Part of a small language model's weights: some layers without attention.
Each number is 128 + 24 x the weight over the matrix's rms, rounded and kept within 0 to 255. Layers, rows and columns count from 0. Numbers have three digits each.

# v: layer 17 attention value, 96x64, rms 0.137, rows 36-63, columns 0-63
# o: layer 17 attention output (transposed), 96x64, rms 0.151, rows 36-63, columns 0-63
# q: layer 17 attention query, 96x64, rms 0.153, rows 64-82, columns 0-63
# k: layer 17 attention key, 96x64, rms 0.15, rows 64-81, columns 0-63
v36:132111114124146141118104121119081124116107163151139133105142103110123129094184128108129154103141064095141148143120100145123127144132129169137145093108129108142144115134129163084135128127149116
o36:096099170151095144110133154146170108144114133149194115113136123122089107094111154125118126121118163158152157120114129125118147137159148127120149124128146155130105134105155135141137120129123141
v37:115123126079131138144158161166162128117080089099153132141142091128117101121117104097122110090142152129113119112139090120090132127111109181150103080148119175094111159128128118165068129086109143
o37:144132087145099184076125133110079141141131143152122133115097149154111134162140138125110121120115120127135141139126108086126184121158111086116133131108174158170169092154125122090151114150118098
v38:149135098098109116113144108085170164089152128135131136144130151133172146155099131134092165131124157128105090072147154105139111127127115129151213166128115122135115145125118078130138114123118147
o38:144154106123139122117143100104092154164155107109111132115140117175181147142102111099135144140160146137087127149159133141151112073101138089128072134161095127125135152148109102136102136133105126
v39:123089109138138127122153138130135168102078136129166096125150108147141139136112096085119137095117106135137170158134151149101047172101129140161094102118083118151100152141118109109129163131145108
o39:113159159119035167123154149109118171151189125116092104127109131157123107104136140133096144145110149163131109114145121121133158140154149126131144117133116176140166090129155138140137158105149141
v40:116133112109093128144161117096141160095124126134149127122097170138165136188078135127125109130094146128144105096151177136120083153119132132146118138126105149139115127116110122139148122094123141
o40:139144147139116124138151113086093150137191120101076141130130101138144119123115098105105159160113149140083109156137112116154132098122138119135107142139085131114137126139126101122132157150134121
v41:104136161138126122111144135129191145125150115132082132133102144122140140129081130124104132171080193145124052108135144101089135136130091151119138164179124132116127132128143078126122105108122121
o41:164161083103149078173170118070117102110132110121090151132139162128135131152153090120121126097148118110074143143129132140183109069092140086144112107135106107140173150146081132126093121108102112
v42:116158109112147124111103117142072131142120133119145097128139103128099104099147097127173126141178095098147173132136120128101128110115142152111102068132126119130125111128140139109136138115105124
o42:131097182139146176107090136164153136105119146127178125107106117119129102125107149149084117103113110149141147097137134129126127158177109112129163151113173120137121127113139123148112134118161159
v43:146121132089152150142109121132106121148119120137142099118118122127103108124148139151148142115133134128122126102117131127140140115121110135124103112129147152146132097118132117107081159158141128
o43:132082135139108089122101133151137140124130157108164123135122119131090083131116150112159128110117147111128119134131137135129120153133131155134150154110181112138131138154145126126117116119117106
v44:106105101135105126158117081116115131111144182166111177140112138140128141166125107113114110124116106119137121120111126141115093101128116160147144177132134115126110165128113129119172125152129146
o44:118160133139153079130182145090144127136165093152109135101170129117166166118152145113099147177126142127121130142144134143149121130130175094094154119106092154115114137121147137136156138130122148
v45:109120119154106118131144114104177127111143122148109149111145140113159146141093125102099114137098129152148089132133132116135151150148116117130167165157148109133146136132133132107160133124123150
o45:110159115143139117154157127086133096126138119141091133136138153130148141125140090114118142147131125116098135138121121144135109099091155095124071112129076137112118158107097135147164126121128121
v46:143142097141118127135113073129127168133101123136132096117117169144155137130096101092124133157093121147145120155134197114106139138118158105131131161111127107141148115108094119152189149102128126
o46:097151149120121172150135132120166122103199141120078159115143121125133153149098100129095130118124136141094094130143117170134093117100124122130123135145092124095092157141151094121125134100157171
v47:146127106103135124127114085123125106142120159107102075140100154152119173120140128131150150132170091128126113111125197120127126128116114133095133125092068098121118118157115131119131137137137119
o47:121128136098150162130110126124122164110130100116159138120146107108133110107119149150136104124130182128124132122159122155149078146118122115137175151169153129146115131143150084144095144120105142
v48:121152134171110134123130102168137153149135121145092099117138144118133146115091115118118136176082145158139103080102145092157166105138115126139114140111094107102117130180137128153148117143125124
o48:128157122064142166170139126082150120098145124143091145149117167118156132118151130158124109141165127107089123144113161178143098137098113107135113102114170097122121146114105078116118110125128116
v49:101134130180128107146144155103146129102127131153122184110146127129150141133130138098094126115107148132137135162107101121158149141164156152151211125147148124144142161101116135099170077132133155
o49:110162127151131141137167145100133094153111109140114129115164138133142172126137088118107146154156092154116153121113109122100150099121138117111034108123065142092129135102118173136151137167134118
v50:124106144174106138139105107135133117145111162143118135137119142116116145098133102126119171123118123116119125132079161098160104162130116147138078148121131137163142130121111082118128130141157132
o50:106128127115115073161141163090168142116111113127125123117138139134112117119140138115120132113110156149133085137140123140137133137105122153113152109115155107100117113137156141108120150094119145
v51:129117139091145148124098123174096134165113131106130113119119124159098122114132157157157129108166144118124171099113128120142120106100124104104096069107134146146127106148134140134095174163106120
o51:145099145106127158104082137177120162115132135120175122123116114107104067121127155150172128125108122109142121116152131146109128170170099153140150150100202113156119096159138113116090106120127100
v52:125135136116116119118109118097115133124158133116077101156119142136134160156124131152135132121154131113119102062150161118151104126114123162144126134081110155140079145139122089091126098158098134
o52:173155126114161091116125130127108178131141106103163130145134123137139126096128146126121132151176158148110138147145137135153129111113132090122143135175146087119141123151146103146071158141118117
v53:123121103114118126144148116114146164113160115140134163138131164118132128108092150088112121144122092116132102164128130146112162148148140120118142159152149109146124124123126125117117116097161148
o53:145140138148133119137116122109130109152129155135088117113152121128139168139144112139127156125118127150102131115113127132149100086102130121120104130128100147108124155118118114134187119098108146
v54:130127111094135127163097107127116147145159123103149107151115120170116115157160104133154116132149157101122126150166151102123144095104147108106105142098111139116137131126110127149105158138127144
o54:146147128134133108081112121151136155095136134116134163127138133122137152145083172147141097123105121136122100122149132139129119151138114151122192169137126138117125130157151099113132128116126120
v55:126129133138142117124165135121096159106153139118158151123143094134135098126097152067146116115144156121128127149142100152135132143115134116108134091134163154159110141105105134081134100124136123
o55:141145159146123130091134145128111130157093152128122107104116105147140136125115107150118179153130081139104152112109117116121138101169115123134100161118109108139129116113153135148157154123138105
v56:136110145090154149111091129143094112165113133108127112123103116139094121122180134168159134135167106102128164152146115135134135108120144139137091120118122134118126126128127151149106153143098115
o56:138093121127129116088094120183152142099128142133184115132124107094103101116125169131142120104116137114172129105145146131100140169149115159125191141117169130152117109141146140107101126131150134
v57:132098139096106145142122114116148130116120155150185135130123117143145134115110086124129169138133101134147093120130188149096114129123122110151088138148130134146159120128113081143105203088151171
o57:107146090144093099139134135119161149135163138103066126107115114149118094144100167083100135118062160156095111152176126125150115137125140133106157149123112147122123141137150118130137114100104135
v58:132144123100132130097103094115122133131145122101098106122095110137113138149156137157122099155152129155121108088156137152120133118110123139092101119151156106102105104154144149140096150134094144
o58:160115127104172089125097110162143116140132121158152124160125127118134080130131140129110119128141143084131142145161152124137105126140131099164198155141127132136134174146110100143101133133133117
v59:119127117146123122148165132098181162094110143147140157137139153107150145123105138103097156115093134144147105106121151113124103163133117122156145151148139128143139160129133104113148122125165144
o59:116155121122106124149165140075111144155157131111074124113147131172147143129137105114100151146125143147111139143116104135150144074114162121122079094121084134111129130112104116130136135132102118
v60:118150120135140127146142133130170153122145127144147132132135152134150098142072133084123117138105151121133104184122130117080141132133141111120176115138129146104154141133093151129126109096149153
o60:111157145125110167122156127101117121127124139122078149105146129108138169139136093135131138134112097144094128094127107122153132100132136110120073136124100127135112156121117111128193103117120111
v61:114115146182117117120175131127158139099135105131140139119157135128151134114105134091118138140068141142140147152137113130105126156130154116164139113144124108136164118105124139118149135117116121
o61:110145129142090155144133137103125101143155139139080130123119148133137134120142092124103122124123102138103142135105120128135137106122129148136069110119082135110131120106112175144139119143175132
v62:146132118156143134085096067159137099151099150116097114122110115118121151115143128129138132165158118097126131121140149116078131136153125128091101145162162124105153107113129144163137132137125105
o62:107091134102158108135120129122154104108130132156172132095113127088120089142145120122136123091101127121158149130144141152126112121098136145142207133149141119128097165135134125119095136105135162
v63:093120095157125133118129119148138152121112167181119152120130163102119130148118136089102124118102131108149116132109112092141141126155119129165163174099135122122118168122100138117140094165123125
o63:123159151123123113124197142087138111149146108132130155101147127113157150102162108116149155148146120137120140124095134174111148101102165122116099067123147140115112132120153128097168105110125122
q64:125145135148146143136128127132150161122145145101124149129126127120143117119138129121126157131105157102129108120139099078134131122158148105144120122086103160124134164124131124134108122143144119
k64:125093122111122147114140105141070090136130139104116090121094132153120118114117159131126119117106093132127159152112163195137160145120118114121126113115164098126133097123114126135139155145118146
q65:114119115140109145133080107129137125124139116142121131132124153132099141127113099129080133142122117117155118125146131108114146147112122132133146146148131136121134131149101120142108149100151131
k65:164121128109156129120158139125105124131109143109115110142104098143141144102130151113158115131149134105129151128105118145149123126122156120099111103104146129133130150115122138120140114121120141
q66:129126125098089062139148110130097136113112151102113118140173165137120133152103176168169134068122115134160116145135131122137117116182098142136115140140121173143144124130155133116114133156151100
k66:150133112131127102136136112146125128123125129153152124105136112125138133127123155093133111129140112117123139118118120125121119143117145140134130141108138111144108131123164135131133120136112111
q67:110118120126092096137158106146165105140149149137130145113138138131131158142117137135136140120116148142131125149153139168142111109154145155132138116103121121127117123117147126107142118152165111
k67:145138131104112110127129142124120137125096140137127121142129131105130128134159132133133143118138119099117115130114115138131130129115147114139116129135133155132127120142136117114118138097113112
q68:148085133137158121168127141142172123150144146136116115150148090139081132114114140129133119129103124123145103139124127118129111154117132141159135145095146113149101110116158124123118131129138134
k68:106127116126124096101142094123103116111149128134145131083125167110159129127120151160153157093122091127097166111147129147091121088117141121117139131139115150118129141139114145103151130171141121
q69:130116138149159152125099149130122149096136085147157119129058101122118100133111092148116122142131125140129145115135105131104142137114119081108125145151148147135151125145088109158146140108118164
k69:114129140138127200104119115131121118139126145088142090123148099158102127114136124144122102130098129109138130115135155109108126146145117139149137119096142103118135133115178137156108121146119141
q70:135131167158094130126123141154137136117165159091124149135096113139144092143115107111085162153105148117139113124163110141129157115153102103117113134130138128113128124117119125133159125132123094
k70:123171124151132133168079126146134106140119141137115133176136133138095159124155056168148100150169153155156135133085125133149142135082113142097158138153155154127156113159102122119139113099099119
q71:123132127143114172141149146114164122112107148112093117129121163117136124150121141132138113127115089132115109169129150141129107134126183144147135131118124112126075124094163143116129144157154161
k71:161141149104131087111160118106128119120147132132161144116155149132159144162118151147121133131122107132127140115162135147100145104155115139138111132131121127129081129115154122123121107186123137
q72:107143122143149135131091147128117095108140125115148140174105135126156127119134079117104149172170109130157149141105122159137151169078103116112117119125147132088115096134078120100177146039145136
k72:124161123114137146101106156126097159076174104075143136194098094172142099160131087108103085119127133134131105105144103133129147129088097167109082123134117121114094090139101134143106144117122128
q73:153105137126106098127142124152122133191142128172135136100164136087131143104141193134175168170141118113151157127086154101113116137187155071169159148128132133115143148102121154113149123115141100
k73:130121153143156150127141166094081110152103124130144157143158169112146153122162164142169142178128089136131153139093147116113116171124151111143120149086091163112121108106088168076161146066134094
q74:148128114120149108165158131113110128083107131143147147066189138137149169128123172109158155115173102132129147138109105117149126159152107164175176143159133161104161145111148084151088126158140115
k74:120141123126118161177154133098118144113095149155176134077174126132131148130116174144134144120135105128118146135140103095147145132080107160156181152115130157120160105140133091139112135113144114
q75:131110113144140103075122107124131122126114109118102124153067164145157093098157104109144105123171140114134123117133150120097143092131158105177103094126120172124128161147128141113144115134091121
k75:142108118129136129106101116111132137081108111148091150132093179130162138142151074131136113098179128131142110131130145114127170104167150139195154117145123170109152174143140151145138100110104125
q76:168110110133118107152104098110132067096131142118124159085177186121154113177090148149146151111138150128118166140131144154167102136143101135115132127167137124092096119098100117140107097131107107
k76:180099114120081098131077096113130089095122163116136159067177200103147074171102171167128122095098168123131173157149148141144123150158118156149146126190131134100111071098120128157091095082115136
q77:120144135157129154146122122124125128127138133063122125134098121101125100114141144160105148164137113120144133112098125121106128145118130111133109181118161137086157152119144111126077137151120129
k77:125146113158134132131133107131114127109153149101135110173110106089142129145143153163143155135116117108145132121085149130138110155104159095124105194076182145098128139109135133118102130127118134
q78:136127136104055147104087156163133171116144179152157108126173145119136100159123141135088097151126140129110139109129137186124101127147125158080107111130094110103129156138147113097137113125130121
k78:130151130110111137107118145127145133114123159140129071123181134137139110144160130126110110164137141129121137145114148182167096141085140182077127089231136141097145130124131103089132098138113125
q79:115109121119121126132153149154108119124136123130107134163071091093089135083115099163109134142107093105156100130093157172146137147095148144156130169121133087166124131144123143118095121210155113
k79:130084123086090105141149150157071109119177133169102146117091085065082146088120098148131133139117087118140121121097164142133112134146119123141130152112114088136124132135132127110098126205141108
q80:132121076128154140134109052118148090131144143117096114159068138173119100130131097183132172113097137129126129123105161144167152095052085133158097168146164091125133156138102109146090173092113169
k80:134131137124112083107094045152136087108157158131120116146091158135100107168135099185128167087078118117126123128117169124144124090157089116167094192124141101099131158109127139166077166067126142
q81:172116103148153101168122068112124082105144132083128190100126161128133116155124132129144126069136119126143166129149144141133114117133147121147118148169132131125119105090099140116079102144116119
k81:163132130150134111135130073112135100110143165098155175086103166095107112135106131135122118073134121123154166138164121145113168114137155099153126153142108143128123109134084160112125094086131119
q82:123091141120134134161114111159155106143103079137116112163108152128134127098135112096140145123141119114104121098107166140161101144113166066150133121126138124120105106128097143155132104060138172